{
  "num_hidden_layers": 15,
  "hidden_size": 128,
  "num_attention_heads": 2,
  "num_key_value_heads": 2,
  "head_dim": 64,
  "intermediate_size": 256,
  "vocab_size": 8192,
  "hidden_act": "tanh_gelu",
  "norm": "layernorm",
  "norm_place": "pre",
  "norm_eps": 1e-05,
  "positions": "learned",
  "qk_norm": false,
  "attn_scale": 0.125,
  "bias": "all",
  "tie_word_embeddings": true,
  "parallel_block": false,
  "init": "trunc",
  "init_std_qkv": 0.0464,
  "init_std_o": 0.00848,
  "init_std_up": 0.0464,
  "init_std_down": 0.006,
  "optimizer": "muon_variant",
  "learning_rate": 0.0092,
  "lr_mult_o": 2.0,
  "beta1": 0.95,
  "lr_head": 0.00814,
  "max_grad_norm": 1.0,
  "warmup_steps": 200,
  "schedule": "wsd",
  "decay_fraction": 0.878,
  "decay_shape": "linear",
  "final_lr_fraction": 0.0,
  "batch_tokens": 32768,
  "max_seq_len": 1024,
  "doc_mask": true,
  "train_tokens": 144400000,
  "max_steps": 4407,
  "dataset": "wikipedia_en"
}
Each number is 500 + 25 x the weight over its row's rms, rounded and kept within 0 to 999. Layers, rows and columns count from 0. Numbers have three digits each. The size before them is the row's rms in percent of the matrix's.

# q: layer 3 attention query, 128x128, rms 0.0882, rows 0-63, columns 0-63
# k: layer 3 attention key, 128x128, rms 0.0782, rows 0-63, columns 0-63
# v: layer 3 attention value, 128x128, rms 0.127, rows 0-35, columns 0-63
# o: layer 3 attention output (transposed), 128x128, rms 0.21, rows 0-35, columns 0-63
q0 131:506479508463473496522529476499498562547461518505502472432496459514495486531487517498544503524505488505495513501509575478502498491486475533487503528533452503485519519479492505522509515498527556
k0 123:504564535466522459517496533497507548490506529472484503468541507507508523481544510471514482516506482500508508521445480529505477512501488549484544497523466538544490510492538478514501481485499508
q1 114:503526478486480507494484485554486526482527496513466496497478466531481454555541521487541494505511528503544459507469543500495501495472491480510507484526501524509488513534462479497494500521485507
k1 122:513481498480538540547461528501463463493521468502528494486492549516461506465466476529477516489484451527455455484528467485472527530501493509491502451520512521469459473519511469527504500524502525
q2 143:516494495496507545548538447505489492485419491458528514479497507523531536450487489535534516486539499523500538482468521452522505497491482524520498485521506505484507490489519474491516501500504504
k2 147:505523489499496522498461468507523549495487505535456510492502537508505462468512480472521483470484511484517519473491552508513545492505486520450480524459513546516535534524533487458474525459464520
q3 127:520481449495499514498460498507531485470546529513500492510534528454527532508492492459485510540500513501483490514541483496452510503511504500509504478501471484509454531557523508512454540488500559
k3 125:525485518499482490548571475481448481530518445534487503510526491517551522507503536552465452478490473471479509512484489471491498515430492462528530483483489493513476509483507489483508481497496482
q4 110:522539554496475504504512560528496484481492495502469543474470484507502491520492490514504486484542531502496471462485507486465491525506500463522490533535506505546493494538507464491475490486483486
k4 122:491520472502480513501473469485482514488503489467509501493485504505514533456500493494500539513516463522470494442535511507496489492530489555487458454486495473489478490537497453500504466502515519
q5 125:479512526534471486458491453511527508498485500518520510500486490509546520535526504506532544478517469518497475459501500471528482490502457485505509490509513531490458506488475514511476521493556560
k5 137:529493466520482497475458531493508490489494546541477490500504525507479438496466548486534528499516523474515510490518482482522517496498513537526522482451495514501501507510530540480497498528536547
q6 124:473494553501505462511533453507481445547465464514486501447511495500512506508468527532539519508462562540485500506477541501438493496506480472506481505482499497525536501501530494521519499489504509
k6 126:476519474523515502540508517516511541473502513460471463491522471545557505525494499499522533493483497458512523516497520507495534528463508501508524513516467531554502478465498523497509466486496466
q7 127:500500514500513492525536494533450520496504468462466512570506510496496496477482511471500515432505513522490492500458516489506474470513494506487484433515516490510487467498566500487542479499497488
k7 125:465486473478488506441513515561544504541506495499499473465530553531517468514473500538521518517514491495470519518518496460506488493486512514517460495493500498474516508500532485506492502523485485
q8 122:510477529508514520479513452508493482473515538496513466469497492480505528542483510511512522555487509510493501516507472517431512503470474510495521512468492512526442510520485517482466492498495531
k8 117:523485505523467496518503496496485464479501507489510472499529534508493514501478496476510538488497504468485500508547480541484481534532515513479584498463489526505494459510537481520477435503519497
q9 121:463511488510455536493475495490539539479500544483525492486476509501479535504512490473452486540502526470527468538495498472508481535502502487541576527475485482522472486477488511480515511508521492
k9 115:515488494514467536466514515484471524518519495485515546491487498475484529488508519495492507509466522526501538485504476486477519508476490469516528470525493481525509482458489534520474503538468486
q10 116:465486452491527493486457493506495488458529470427533459488505519481535460523524502487490488510529565526544487509506543476488512462528473520510547481468502523507511510538478502488488492483533500
k10 117:522506511529531483519493464476533516489515502497448513524522487516519476503488480471487480474517544485516480506471509496460523482462516483511486475489466523478504498542520499465499517580487439
q11 124:464498514539489526508478500495485495505544479456481531508500516477480481496500510469540487461523466513503466474504513521510499515514542496495523474507475504480462474483524448501497506544527527
k11 134:510514516473513482500516471505498507478484496495502513476471544534486503482432520500516550513474464487501487503474470483475520529505492509512474494526509480574470503513511460520530522499506442
q12 127:512542505482474550474516480481554493521455508507500521455517516545495539483472517515507531567497458508485501478498517480492500518454492508506530524491479473477499459485528514517476503462541533
k12 123:504499476517482495503539524507479552465479484501494507446511491491493449498486544496513506543538447512547487491524510507474479515520519490482544488489504512530501524460496483496487502464455522
q13 105:496505461514501529500476481486536480482467565510517489470493524449523558454514472517492521522514496503475480511508513506496539524553491511476496499486470447520436492490494511479501552490552544
k13 099:524485516471445531480507511508467476549528495466498471491520499497508454475473522532501472507510502518474533496495462519489508479507503521522530510452487536525531509493497514511470489490500494
q14 126:503449479533505498465492454498498455492532493545524456483486522458492538494524482503480525533490523513532450456521488510476532503488493470521515538475537489503501522504477492514531475505533536
k14 134:502498499529476510527498456517489476517510521489559522536512489528531503505507507505511464481485522482511493511507475499503555495533542480515531515479526463517483522483486500539496504529467454
q15 112:506493482475507467532528485484499451536496449501508495462494508515486511459481496465509471492536485505540543509476536471526529498508528480466464528499501490512529460495494511521500499494553490
k15 118:515531546444475487531462484457509525463498513515531499457512522553504466487495480515473436531455493510505443504468497478533496543517506500488509522502506515499500453476511482518518505485487494
q16 108:514463481466452487498460462494503539526442505548520475476509500505506466507504520500516478519513478492474527520506545492481484500473488527472488479510472526515562565495490481512527511484544505
k16 121:474520481488473456502528552529449520440497524469503492491555499472487497480543494501475469531503481484504486505486511523450491505515472504538506495520494531479498478486519521491516515531521511
q17 133:493509535470501540454471481521526513463483489480548511472535516496499523566515472485470477538468503530499502471483508531446464549484480480494503524472520507526484513499532516501493501464494501
k17 146:511426500543492478473518453523497500516469491507493515512554507526516523485467506506492494511492498485553529527540507516509471505482505516500538492530488486473503499509470514522524468532531486
q18 121:499493470471473487530502521497518487516436456470487509534532509559501518479534453519469498479499490530419524516519523491558488509501499547498511505531500496462512461514524477543496494516521458
k18 126:481494497470482515507489476489506552505535478543518472512517489526467521502496513502552495520431538511525532505464552477502520494488479511500466468521500479501507461483518473482496517488527510
q19 115:479491455519478537531490480529499503461480462483509484464508475569506485510491531533500495554531496503511518519507548472512521479462525500507504521551503479480513510453460468506487502499503491
k19 106:475498493474527534508456496513498507493467513493510480493453501494478499456494492490500504511464538578481472496501518501501531458525488465500481472542550535500456497499486482524504496481482466
q20 117:467516548538474500473505496490495511559527500519517497476506472500498466542481546493515535471501489517446517497479508487480499476463512519454487504486531502457547530492502493530515527509541559
k20 132:490528446489505447494535547517484533503478517520472476510549498523506478560484513523523483498473494503460483510525515505516534511479532533529497532511478518551489488493481515507547494489491504
q21 135:426487488485548505494467536483492472518502458465494512531485532545471494506472492502495536476511500503524531500480496504516501491484527498522499462464506480502525438469473514498502475510532430
k21 137:495474448512478490440502509499559512513470492554502531515467453461486469468484500541498510506499528493544495463523505543497493495492538533449493544526514471471538517541496454461474535490511494
q22 119:481535511534487497516501507507468521491549491489506518544506489471497488527554494476449495471439504502509491455511518511489489475497488491494531482540498470517471509536539502499441488528474502
k22 133:484508475518525458495505518483528448539516496488517531472478534489501522530489508492531520521513503504491515553477458430472514509480509495507460437503487517497470540522454531506528485519535472
q23 138:509564500518473520489491522524513533484521537478498493487470525443500494520493507493486481502528521498505483515471513535479484541503490449502489447484493490525509521507544513470514529530462514
k23 157:502467506473536492468491511494481507527479491520520527467532515498517509479508497525475510462482447507466491502554512515473459477475502458513514528552458482498506528461445518494524507549486499
q24 128:468519512504510516482512469493492465509482475458512525453465503492532499520498506516535530557562526547495555497514519506458497494485486507540493494503478453520465520527485505479468459476526483
k24 125:508543496478513500476457487504506520479519497525487448474539490485483502514459496456503476498513468470514502492527509509501492523489566507462509507451500550523534474505506487503465465504492472
q25 123:497486476514531466506518547483490459479559497498492518543490467457486487522508459474488496462509536504494567504531476491529472518529537512474499475461482540483498510507478463484481473529489488
k25 120:516491509483511505509507444463534492515526499536470540529497460535508526465543450479493508466502541525504479519433487472529513513488505528478444495502487501530524472524482532469499471502482493
q26 117:532484505453542485483517520495478440516530480487472513481485503468487552489508489469470536476525542493483557500481450541439505499503493483521536518480493494494484515537503501521496471480484466
k26 126:490495503494472476469494512488495500517489492522495488529465482558505512514526482505514491515534494500487499492530524489523489532472559518467485463464517501488510463546463513484505495507458532
q27 127:469464528517501482475513514513478458479532491537496447504509484495537503536509519507481496536522581517500477536528502469482469500532463472501512503454504498507511547482529489469506483501457520
k27 126:492537484524501515495494479493506463521507528525485449512530484530499574474540470503479442479467506521504486529516490470554506454467503460438536519463501498505537474499490526520515482507488501
q28 119:496490526531485493446503503487525488504479496532494557507517484491521510502503551566512526478499547528508564497445518490494476500489477480507485470482500493488528484468548496477480489502519491
k28 128:491490469506510497478473487504527492495511482467457453493513506498534478495481463470537492466515508510516515506483535526490505461514501469481526478510414510542537512499522513511513493486525523
q29 107:503487495513513496541466521509517526527525506550476493510503512494496491499500496477513503425461436456498466471537499531519468524519501470496463557506508484496504505539497515496490479515466512
k29 111:499576494522476475483483514497468494496500474473544517526467468487485518498482523535500471523515445513525538503510487467503519495508521554572499463517498445496477533508529502522480503515533514
q30 124:509498483452495539527511492519547526470495508512530525495492511535488522504535505485464482536516511504503491531471522482513501470503504531530526523456491489564503485506466501453491494494483473
k30 138:508513477503458509439549483462449506482504494474483520506495535452482515459490523522499514544477518529538507485501462526461474533532488498539504499518508499464534463515496469513425475511503484
q31 127:455497521512514473487516484464493486543509494571448480485515483480485497469489515535483502507492503490497447501542499511503481504487475486514507531480506509515529468546489478476500509543483479
k31 132:495518483524516544565504522545444473485505476423524490507523469517477519501530501490486520484482474503545513487467515480489505522531517500517491522473479483491512485466473478491484539455484500
q32 124:493469539490502461473506480535517516513510477523452498515517479505511451535495541451513468500505518564519459534478515520497510475486529459542469481505510539515501482520466530513478467505544484
k32 124:471527520493494477540481483495476469457488489467505469492485490461516490512511510511473470531517514469527475506439494483502510534479500509470527492506521487437504490501502478527481476514536518
q33 125:507448488497507491546459496497479504473497507471481492503492527496534487453490481488491471484522444441493541514479502513543531512492515520514495505513469483478511470544478466539506460509500465
k33 131:491507516470511459495479471514481535491503504513492526518454521453508496433492472474499443486504487480520479461444541522497510474507502518504495478533515494496482511510534469500498501486519503
q34 124:453501530514476513506484507483480500497515473466516545470462532493570473542466529485550513492566487507482531477469513495493476507504486496497486508487491489504532491505499483499519498483496489
k34 119:487525472478500456449487512513494545475480516516417520509488462473513467447495490444496487507503458496488533507536524568514490482478512514510480497524468523542486493558510499514534480513517492
q35 115:534525501504457551489496486508487528517515544519478502520524500511466552512483491521513530529448506487523484460474468503502534543520476524492494497481517517514517502516519509514505517493488492
k35 104:526441530519507493473537519516526459490479449445534543489507486521531468459526499509507543517500476502499503500476486555454521483534469496501503491501478512503463549503528469470512480496497535
q36 120:534489517495501479542544497540501572491455479514506547502491488504535476500506531479521501492548502505512521531460508520469496445486489498535495461535502518528488473535489515499482475488503465
k36 130:500524497489504491493472489480497478494522482485454495468480544460531475492547494492518477495530515485466510479467523492536463490528480511485504487477499526472535509544530474486483475476518511
q37 114:541511476481508497507484532498472487448520531500490490501477495503539519538503509508479509486516510512511506532499504499477474494562469456493532512439475523501486495517531463505496486470502520
k37 122:484498495516528538466510499454488488531524498537490492484511516541504488441497493476489472484539463505505430464503481546498505500496493509530512468508500507539493476495515509520529486520452514
q38 126:467506510506505512518472507481476469514527512455490468497505484519490529525518482528518525470490540492490514546442493474494507513481469509466515519478519535547502495535514465486509477497488482
k38 134:528471480482489537472511502525508520510529497486512466521496493532439499453481433456494519471483454519493507496510525549495548534503494524473482491518502539471486502542477507540489488516520465
q39 120:491497539570480492520504528505496474498533462542454503543487481525487495469464504506537495456510441491563474489492513501534487522501499456495471503498508510522545492511503477471491480510491502
k39 126:483528477552466506532510507501451494479486512490516552504487513462478486474493506473467485485489481506484534501531506533474514513527499480528466517510517498494494523521553507454490505517501532
q40 107:525501530519478524502537532506466514503519469510442475527504508514463540527462522510515499450475499456504498492450432519504511505503520507503514526517546519527520496479484510512483483452476475
k40 111:506424477478456500482507531551486493475483512498549521504483537503480507491484460506463536479509504504498533479535523513498476483531518487505514487483486505468457518499507518505488473519500507
q41 125:515480453481461513517494512527544505480487457547487537514498482535465508460500491508519485512475529471505471479538533471525512485487505479527482546550522452518491464469501499485506535481461495
k41 128:478462487501498546559513490490482477488532501482548494497470465520511510504520519535498517526467506571511485517502526469516491500522462438533508516519550463503480493503497468512481500461494527
q42 114:529449470489529514522511509476494516508501508500491486520564511482471495468506508471471507473488496508476493530493492520453497446459522504496512462489514501465524537525512514513503487501474512
k42 106:482472486485515467534542498463491469509521484485489489520479528451519518521509489522455497453511537500496536535473551466467526492500462476547503446484509480477500530504479502485528532498458491
q43 123:480534507464489508491543541481463478520453504481487469466522485562495515512510504542492513509495486504505514490460495471500516516535489516479525523472463481457535487440499465540527493464515485
k43 126:487497477522523524481500547503538545507487536483499492501456511538517497492514488497528502516515518514497502518529501535508510488487506502433486502532464540540514483487512520503533499483467500
q44 145:433494498520534487496445503466437480510537455487492492530512529480529493504500521501495519472500481523518458475510494526467492468514476493485491473477504529502508469533498481486506490514499471
k44 134:483478501547502469506507532540521456493489540519480504492505503504511475468478500483504494485498503504495498492499497517463492468509484472537449510488516487488443466491499478498557554491535477
q45 110:504487510453487525483500506490490501488483474498486537539490511514545486555526483535511503490507542519517511505497493487463448456509481504506546560532469516505457483496553479492501513503481474
k45 119:474509499507510526504487497467521493495525466527498504535507501534477525465477492430536479475499480499512522498524510507534495501497484504497513444497501520484423491514503510520506489506482532
q46 140:474471525437542504543519491477502498517504524487517500498499509492479484536504529464508512498535486528520476559505503512504465494507497515517512514446488544471501443550519514474538455533489492
k46 135:521524529501509530468521497530494517512526473496481474489500529519491496483509469468511467521478445509558482510519503523507507524529486506477520514535539483489507448442517452512502509511457540
q47 137:476499499522506448491507477492466504521540509486484452485476481452526482526520524481510506486490525503485489517490473504466499494486478532450551494497510533523504525537506487485513479535471515
k47 139:473513495438504496512520555528491498501488523444481479513506533524483525552519470458506523481492516491471563494490457510490522518476512531514466490485458545479473469508515542510503483518528476
q48 134:528477499492481452488494477555513519505463472527528475501499505506502470526500474534521471533513537494476493505512529463527463469484490521487512516526512512549524569444483483488512543461492505
k48 116:520518480486502479510519494474504529502515515487505522518568453496484506498500498516492494485500531481495473520507521470510489493487451466535521503487482521486500501530490567473477484534474451
q49 110:528485520473523466496558472520467511487435487537484465484500491463513516500513525485477495503484511549496490532506554544438512492511478469521482472502473496486492520524503520502524493501527506
k49 122:448532503516508505483477495530470500526502526507501486486508522513565523521507501489530481506517522472509537504471486518496492495480508478518520499510549514490523483451525522498488484547479537
q50 134:477517528513530499497559547475492487541501494521454520538503504487485524468491493469476524479454505514505490507489492518497528493532497503474471469464490498475523442470542523480512485530510460
k50 123:525508512507492504503486508488491479491477501449534484478498506506522505546525488504540486467489504494478504507439508511487486520498496513469493549485506480510539502469506511471493527506491525
q51 122:514524521507521466460531481518472470522483479505487542487490470512478506528486468560512529486484487491507503447511476523541486496518501514457493538525533526474481454466513479523514488509533502
k51 126:529463497483529533510475513512558514532505509497500479489510478527512455478443495474535522505526507476512490520502480508550522534567501526519511543516505475508470515484448527472526467484499496
q52 132:528486523486530479481538521479506485501482454508516508516514488535465514516516505514495514483488484533492512534506489531494478515501487504491470475447490506487527428446534498525508439494528473
k52 125:501477514531494494499503473510516478474514488465512483480503523535484516495483485436540500545496537502500472545503486524499479513521512503436547513536518470498527453499505493484500505512501466
q53 126:489493549512499512503501508491502493506565535522513484475471475462462520533481535495549502466506498507497537480496500526479475535497520486524434485465482491531523524500485520499487484508493548
k53 125:524469465482501451501508492534491483528506508519510519511553528516514500492490486531477504495481465502511457495526462472489513522495574511488544511473491530530489487466519491520545477519488494
q54 129:516524484473490478464489518526525496521489528486501513502507490492484496531487483513505496563507520531477460524552498482461501502477495518523494489503478484544468508471518546504510537505518517
k54 124:491491513481487533501528528471521498531514504456549485512500489488520481540486540511521563531520479518446493508558475504476463528475455477508499500505499514485486465446496472468499475514496504
q55 110:514494504538524508453463497492457475487507548507498529487494511441533518461513453538495513568530526499515516483513471471474501481512461499490517527483487468521481554502482456477492488456520509
k55 114:502548474500476512537512493497459484501516467421494482542518497463523499505488484445515471481538488480509538497471484547487499482508502509536451505456493520500482518521503514456483452478475482
q56 114:499492540472484482529484472487482524457499531485508486488487455487500438544496528513531487513522525507501461502531530463475434455496492484499504514495484503513509529556504478450508520523486538
k56 117:441526478528564527475511465524537474518511514455473511489532518506532507482498511494475528520484475511507466509523501481478535507528502495537478508499485520506477460481465460501534486488479497
q57 140:502535488520489532508476459512499484491531541449501478458504491476530542510475503474512514528475507509516496465519493490477521533514494467503517516489480506520453550529528502499461505518505550
k57 133:494532522507508459499498484488530490502462488486506494486473471516502484485528527512517520541532444483507490483470462480497527528494508543479512444483487509544460505513511485516508468491514486
q58 131:462518545496504492504517481510479508509529482527486535539485472488475502529508508464502463475508550530520470509483469524492449499499504481520530471503510531494499484528513479479499463524440467
k58 123:467491470510525542521499523489479474510522458491497477469484516547495557483524461518495530514473507525523505520529482458553502507534512488516506501506512480459518470494496492525491472495505534
q59 118:483508460480543496500467497482505458527495476454476503512447470489461534469497470478485503448475554489521540534469499488525540498496504500497514497521502491523459488503477515498514522537510474
k59 129:479462476480452492521460546530502517516543479532556520513461496541510499526478468506540508512506532504501544517524470529522516518478520515487481515506518513462490486524499506482479482497516532
q60 105:515491500518484509544524479477476509458538507498485465508542453493487505524530520482533494479491492496487503541521481534500478476471489533466521515504492537507538498543497464503448458520479504
k60 129:478514514511539507538491443488509478475490499433474488514485508447477520476529447439509489515459493510517488517417519484489545515542483478517512482515515508516454475531497484498513474492501515
q61 120:522483513512516462518535515505487498466498506484449504516463522473508455525468532478526495476510448501489459517488459526497481512536569442509498484451506540493497486495481484489506513515485509
k61 128:495509518506525534477504507488471479490489509503475532510454515487475479503456544511454503476520512452474479473538467510495493530495524515509508474516498500530501500497485546513488499494474479
q62 147:492479526491484484514506544504504512514498453530486524534470510557467447484510491514503459487518513446508497462475507483561497487473541506504510533521518506488538494486466470483533487497475477
k62 138:501532439499499479512521506477515514461517512508542538534468494491470541497491485496482522484507523494510479472519512478520483511514520492515456506530517477465518523544499486499481521494487486
q63 132:492494492486539511502484510447516484510517568486511457472480491434498500505526505498451489493501466502501506475526462522462480517518523500479517528473490501482464537537513520481509490532488522
k63 133:502509491484498463457501516527529479509477511516533513538543504543514502547505528478512531485509506488520500506514480482457504494512577565503470477474501507482479487471467518511522507533477514
v0 098:551518481505475499485500530458496457478499515525509540477469501508469593501456515476538509514541492468472469468545487491544527506496492466558509527466483481454484514493485518487539492493505475
o0 109:479469484458488463514457482515508533518497496514485475491529456530477454492521443509495500487482497501469515515497530460481498528520520516482507506502525492472466515507487456519504515538498479
v1 093:536503489508519514488516511534505485525501504484497496501533486499477484453497524473496514511532470531490518491501474504524486532505487505513486465482494472526535488466493519497593482466476457
o1 098:480501482493495499510495510469522537491479448537505481512485481498484496476507479532488486535473501491516505501548517517510452490551508502433510523482472505465458526500532489506477516505493528
v2 091:450518554522485486478500513486485494524485509500484514499540486540495467545494492513489551490470493455492504475538477473515500515494470523476506502473480516481525422524520489502485513474479539
o2 095:512469444511511495531518507540536502485504480454519514531508526487515508489515502460492479495511501482484540509494464543518507499521561517493491501519515503478499530463488525495519488484546469
v3 093:502502438507495507538513478474544534485510468482433484484515496545521486507466489498501449512484513533561495472502469516513511531519453512480539480515477494500511494543476448494499547506501513
o3 100:490494518552511480468471524511548476517517518450501504485500484461512527481495499506464489506478474499485472580555490525495472482505513444520479474506517523499474483468508546488477512493556501
v4 094:528462504469490509523529481500448465551516488518529454476498489490507455454489486502487535518485491506500506531484457529515526505511463510475483523567513512476526518478535496522572478517504508
o4 105:501501480494532474496480526494494473492495487543502499512485544507471484516520506501497481491511513499512479500528513525460466482527501506438545529473464490500534517520549481492445495473490509
v5 094:472493488498540511497506491487502488506487459508466527467496499431479478534469515476534513497506478518493514513488466496505556512527489492506504517531522467487526470509504495542548463501562543
o5 108:486516507471482485515475518533499497499501525506502466478470484512491512507478489535509533524514495424531453502507498467546502476469511503514526516538505560507501542476473493508474469494481478
v6 105:512540515504495527477523472505509480524496483569520533523515462548458520504481447490481502482495529512471478515494462499503478490535505535491475472484544521530509541498526540489531509504448487
o6 128:496476528491508506525492492526489511489509511455543473481487524478543531502521516495501510511523533500519513492490497549500512530475527526502480502507484466493510465468481533468476514491519482
v7 101:478474509461509515527515470543493487509493507510498440509504441492527512491462506510519488504512540542547523483493481518499557505490489498476510492535509492493523494516466521491524475558546493
o7 114:536523489507493506516444515462483504488534484504535498491502510481479481495537490519519503432488481456491482540517488486497433498530471494491476461478500511476516480459542471500483504486506505
v8 102:476480513486493516529524518546479488472501544495523517500506494492478488487522500459511500534539444473511523454508495518490529486541505490490477470460431519473475570506475454457450492500509507
o8 121:482499496525549520487519515480475499521525455477477515505511478477478491545509502504534478484464543496504504521469497482478489476495474520526469536494509500497528512505526532530551501439501480
v9 101:482507511474490489501491461522521525457479479493513551493491485474539473498454515498476478493508475495514490524493489557464509489517527467534499467479449496486524539483495482550492518517578518
o9 099:488484540506499491480496515498480450533530511524505502516505504524483496547479487542499504498470564489486484496502479484505524488439491529493513517490573537518527465490521547483491442493444524
v10 100:492539488487511502523513497505504543492517495491511507523447487500442507480512455462541506510472506556475495517516528484486511491519513523518457465491533468539476471507525529505535503463503513
o10 117:504451500445521485503496515555465526515519523519519491509547514500521527516528520545452556502513525489520484494515503528515484485503502527482515506468457548477501514496469512535497461500497504
v11 086:522466513544466501524470524498470537521492514520528474417496533529503464503475498494479505525492551479506530495501510509492523499533541529481509510476480463504488515490513500495535464482498509
o11 087:492518505472518510459534497503536419472491510559516491505502502481507499458509503524490493492511481487496499507525469511551476527500512476498504528445495547492481504479483498484505540510491537
v12 088:534494524492480509556514539478477477485502521517461500455485490515449489557490497540485537505472507521485542536539536467476539493498532523495473487497491448485509477533509510506501479459525538
o12 097:499508476490526471485511498517488474491494495492558494481524513476524524501513480509502481470488501440530544473467452522553477475497479507521518510458465544504485519496473495506540479505488543
v13 088:481505507539490512485508498473505539457526461432488469496516457531481496505500513484519483517523509497503543473480525532492506526500490551486513520474489506478479471522510518495491496508511488
o13 090:516526471533533505512514535482560510510518529526485506512470538492495530502522511475495531454465463511504468489502480501490464505549523482505469467516499488498473513457495517453499548482492506
v14 089:512509538506460484507522514507462510489511538537516491482478473519513485502499560465504427533450528488482481458499498477488522500524485511511539533511522518448459453486489501492529496476465524
o14 102:501516464520517503492460500486504467514506528480550500503511534518512495505503471499472555472529517540514518502481479486520462518517457492463503457492488490501494499460509497542466504466526488
v15 093:519516499491545494509541542507488467465529483525490491495530517516528489505513563467486480504511526525526470487473520434514485520539478467522502525484495522452539489465494486517520511507491510
o15 092:451498522495500536489422484466541490527513524494532487514488498490517480452511455522485498551502449475514496496486481517462521515507493505469556472524510465536456518523538491499488490455514515
v16 081:510512463520457577503495510504503514511474531527512502494517485484502485498498469504511487493487514508507559516499498484493510502504507508468514503481488509475486541497504511528467516502462518
o16 085:497533549501504481497491522526524480470489466501520569495461479491461504457471495471526497431511536489461493508540451510525501514512502475493477467477536501529513499488466548503538522490504501
v17 094:484538419460522518494535500512507515487512492505534462534520501489541486525466486479489499485508503514494528493508477498513502467499481509499500467555502510486450503491485503491430529525558523
o17 093:505509541531466472459481502514478493557550525488463511507518488462449523475514518506519507468513507490500462494541499526441491477507473474465463506474518519485568495511463522521514475476503510
v18 082:551502480471526537494526500471492454468508531482462512513504498475519512475544559505516509488524453530446500513472470475490444488496513482503464518469525469509527485510491531507523501503512493
o18 083:475517533485488465524482459489491530519505466507525484536477494504484496526493465532517508509511517499574527474497541498518515509507481503514550529511471502489511504495524477523495449495494503
v19 095:487505483495438522501535539486493499498483516534510533510443515498500499495513495514453553514486472548463499493543561461508460510520505503513516527502503530477487521493499507497491503471523525
o19 105:510476518485535464491486500488454487509520466474512491501546459459524494516468499492505474521515540500480535475487497535483539488515484533524509492455506496458532523528499503498547516504529464
v20 095:509502487532481495465510531456536467538519533473530520497496501520491554499481499507499491513486496458520491490500510478505502482517495498509497514499504480441497499488498494509512475508501458
o20 104:496509512511500533523470457556488500522471461481489514495507530495474504502495488482531502476489514509489521514494502525459488509511496521509514520492514485538513482498465500487474505450528526
v21 097:545524491509523525508474492508500477480518512511482510515499503521505515518475483480508495514499491490490527483494451507474502465495550466510450459437498489511534425512460517492476506505556521
o21 117:477496513505486507496516509528484531527513508508514475529550451458484493496529493524478497480465505485485495509515482472545492501492482492520490512520533538451481505464496518506528464503460527
v22 088:490535470526518477511526487519509506543540486504481494508493501512544429410496485493469522519507475490513511531476496496503467542502501469456462486526499524516492486494559510502499504487502522
o22 090:499518503490542504474506504478512512474462470454520523527488488478485480533517529482476482515496493586486486461533511512453501470505493485527529514516520485518534487507491527462490486480478488
v23 085:476502551515507499498479528480541483533490541508492461501523521483517536492516477472495442485449506472482505498505525464489520524495515512526493505510494464488517469469519504518505467491509497
o23 094:501510501521484508518525473527503482500491454478518546521517475542494510474496515494491557514498530487522508534468485544531453505479513536475511479493530527562501466468487490504492472502466525
v24 095:438498526490516449466485505517492530508487500480519520556505497498486522504496457499521490490523511460475544516519479508469492493476492485515464525510502537518482464476541535472515488536482489
o24 099:542534473495493541511517518531494530456516510522505486488497468549497492483510528473532540474514502530442504482512505479503499492481492506477468485520525492493524520527475465553514510493466516
v25 090:474493499519456485535469517499475542481483496491509527514498481522498460497496514513482464495432535498537523495482489511488526534532519484470517530466492452535513532526520483511553474470484496
o25 093:505550475472512532528486497500540439474466514493542510490434538478541491514462494519492536502551484516476483483511468464537467518488493503552507497519503524513496494501512550506470547527516462
v26 085:498517461515526470484509464528504508516495459461521527513517516513473543519474493510481529530487499480490523501508492466533474481526496526530524470481515501529551457452521495552497497501526449
o26 085:515487510514476543497466534459513507477479496520440445477519477456513512508464537468511472546496469476470479490506487514491523462548513516516486502503512540451471547520482503482486516507496534
v27 105:535525498526497517510468503478502491492509449516523494483480506493488483487540484491514530494492456503459462503523525476554522494537499466517490499475511468487471518500497488503503483480453524
o27 127:477431460418509516502499487536474476543491518481467485491540506479499489548517476524470522524486524476553528497504514522481510518486552515491522531479465514526462498489505504451518485537515490
v28 096:519482457511467490511502506506496535461508531553527492540487504523454490505503494515496455479489523539507486504505515538521493513484497512500491502497503560486519531526460517461469492497519503
o28 104:485481512494522486501470495501499505535478498554498529471552508476530485494514464509441534505491495531474496493529492518427508509509477487527492486456502443465462456523530523509517492520518486
v29 092:494479554506512483502468500503459464506504486507526494501531512483472525524451496501494491518498560498501444510536466530487494491499501518504489524516493503519492499501473476515468527475539513
o29 100:510488496486471484511502467518553455521490496546480497492499490510506483465526519487493474471490491489464497489451553512522494506475539502484530465490524519516497451494541461459497459540508484
v30 087:504543442455489526542513507506500510506508507468471458513487460485472522481480499489513506523459516496503526511507537499524501544518458472526463507510490427476525492512570537533524487495494477
o30 098:517510491478515474511456533453507519502503495462521541507510495495495487518528498467508515509505504519489525502491469516476440499532514515485545496503497537503473520566477520485463494502494500
v31 093:545475506495497537469525533432480460510507488519483553465489505463441528478514499480471502481523450542483544543518503500503479504472467528499481537499507551488512460504541520477552508494490523
o31 109:496525510478540489523507507547509515521497476521529471492504479538524510474519490527497497513481538514523491470493516531464498514483486483507530483482504442511494521480496507481507477496507486
v32 095:538497522534495495498530540461489487523489480495518466476544510564490514519489511493486480496522491529507535504514510467549489491501473483465497499510498506494472473446519507501529523509440484
o32 105:502519463467509533495470489506520481502517502467501465507466503458477526447500486479505514492483487472539518497523515514481487522568513453510507487460491469512471522469513498462526525487525557
v33 082:483496473524505497482444490481504482527488508494494472508523495469537515521553463469505471493540474485471520478498496472495488482495508541535500559517506541512517452513457508493527509522440478
o33 087:498493540501483462483536490561515511522572500527454498515511489519491498436492514515516562507488483470502499534492491565528469530514519493454481468505504477474480528465484465511489520488533509
v34 101:545462473480516534469503481499516494559506485508500494487508523445505538464481511505514540500489517503514520538513497476492475511470510542492481540498511496522529505475513510513493495512488449
o34 112:508508576495450476521497494506522555455438450562499515505479492528477467473474500492497473496518486530462463514503521529506504508499534479497503488505474513479516471519467481468479515530500534
v35 103:485476546483482545536468521476501474544485525516482481526515496439512498489514475533504493474525516532537534491514499515513520542474443530469541482538478544490504536523484488487465465509493526
o35 107:520481512505495487507492509507494501478502439482501534485478499519490468491501491446514466499504537488483485560509549506498465497515497456507496480475501478523528467507541528492537499501543452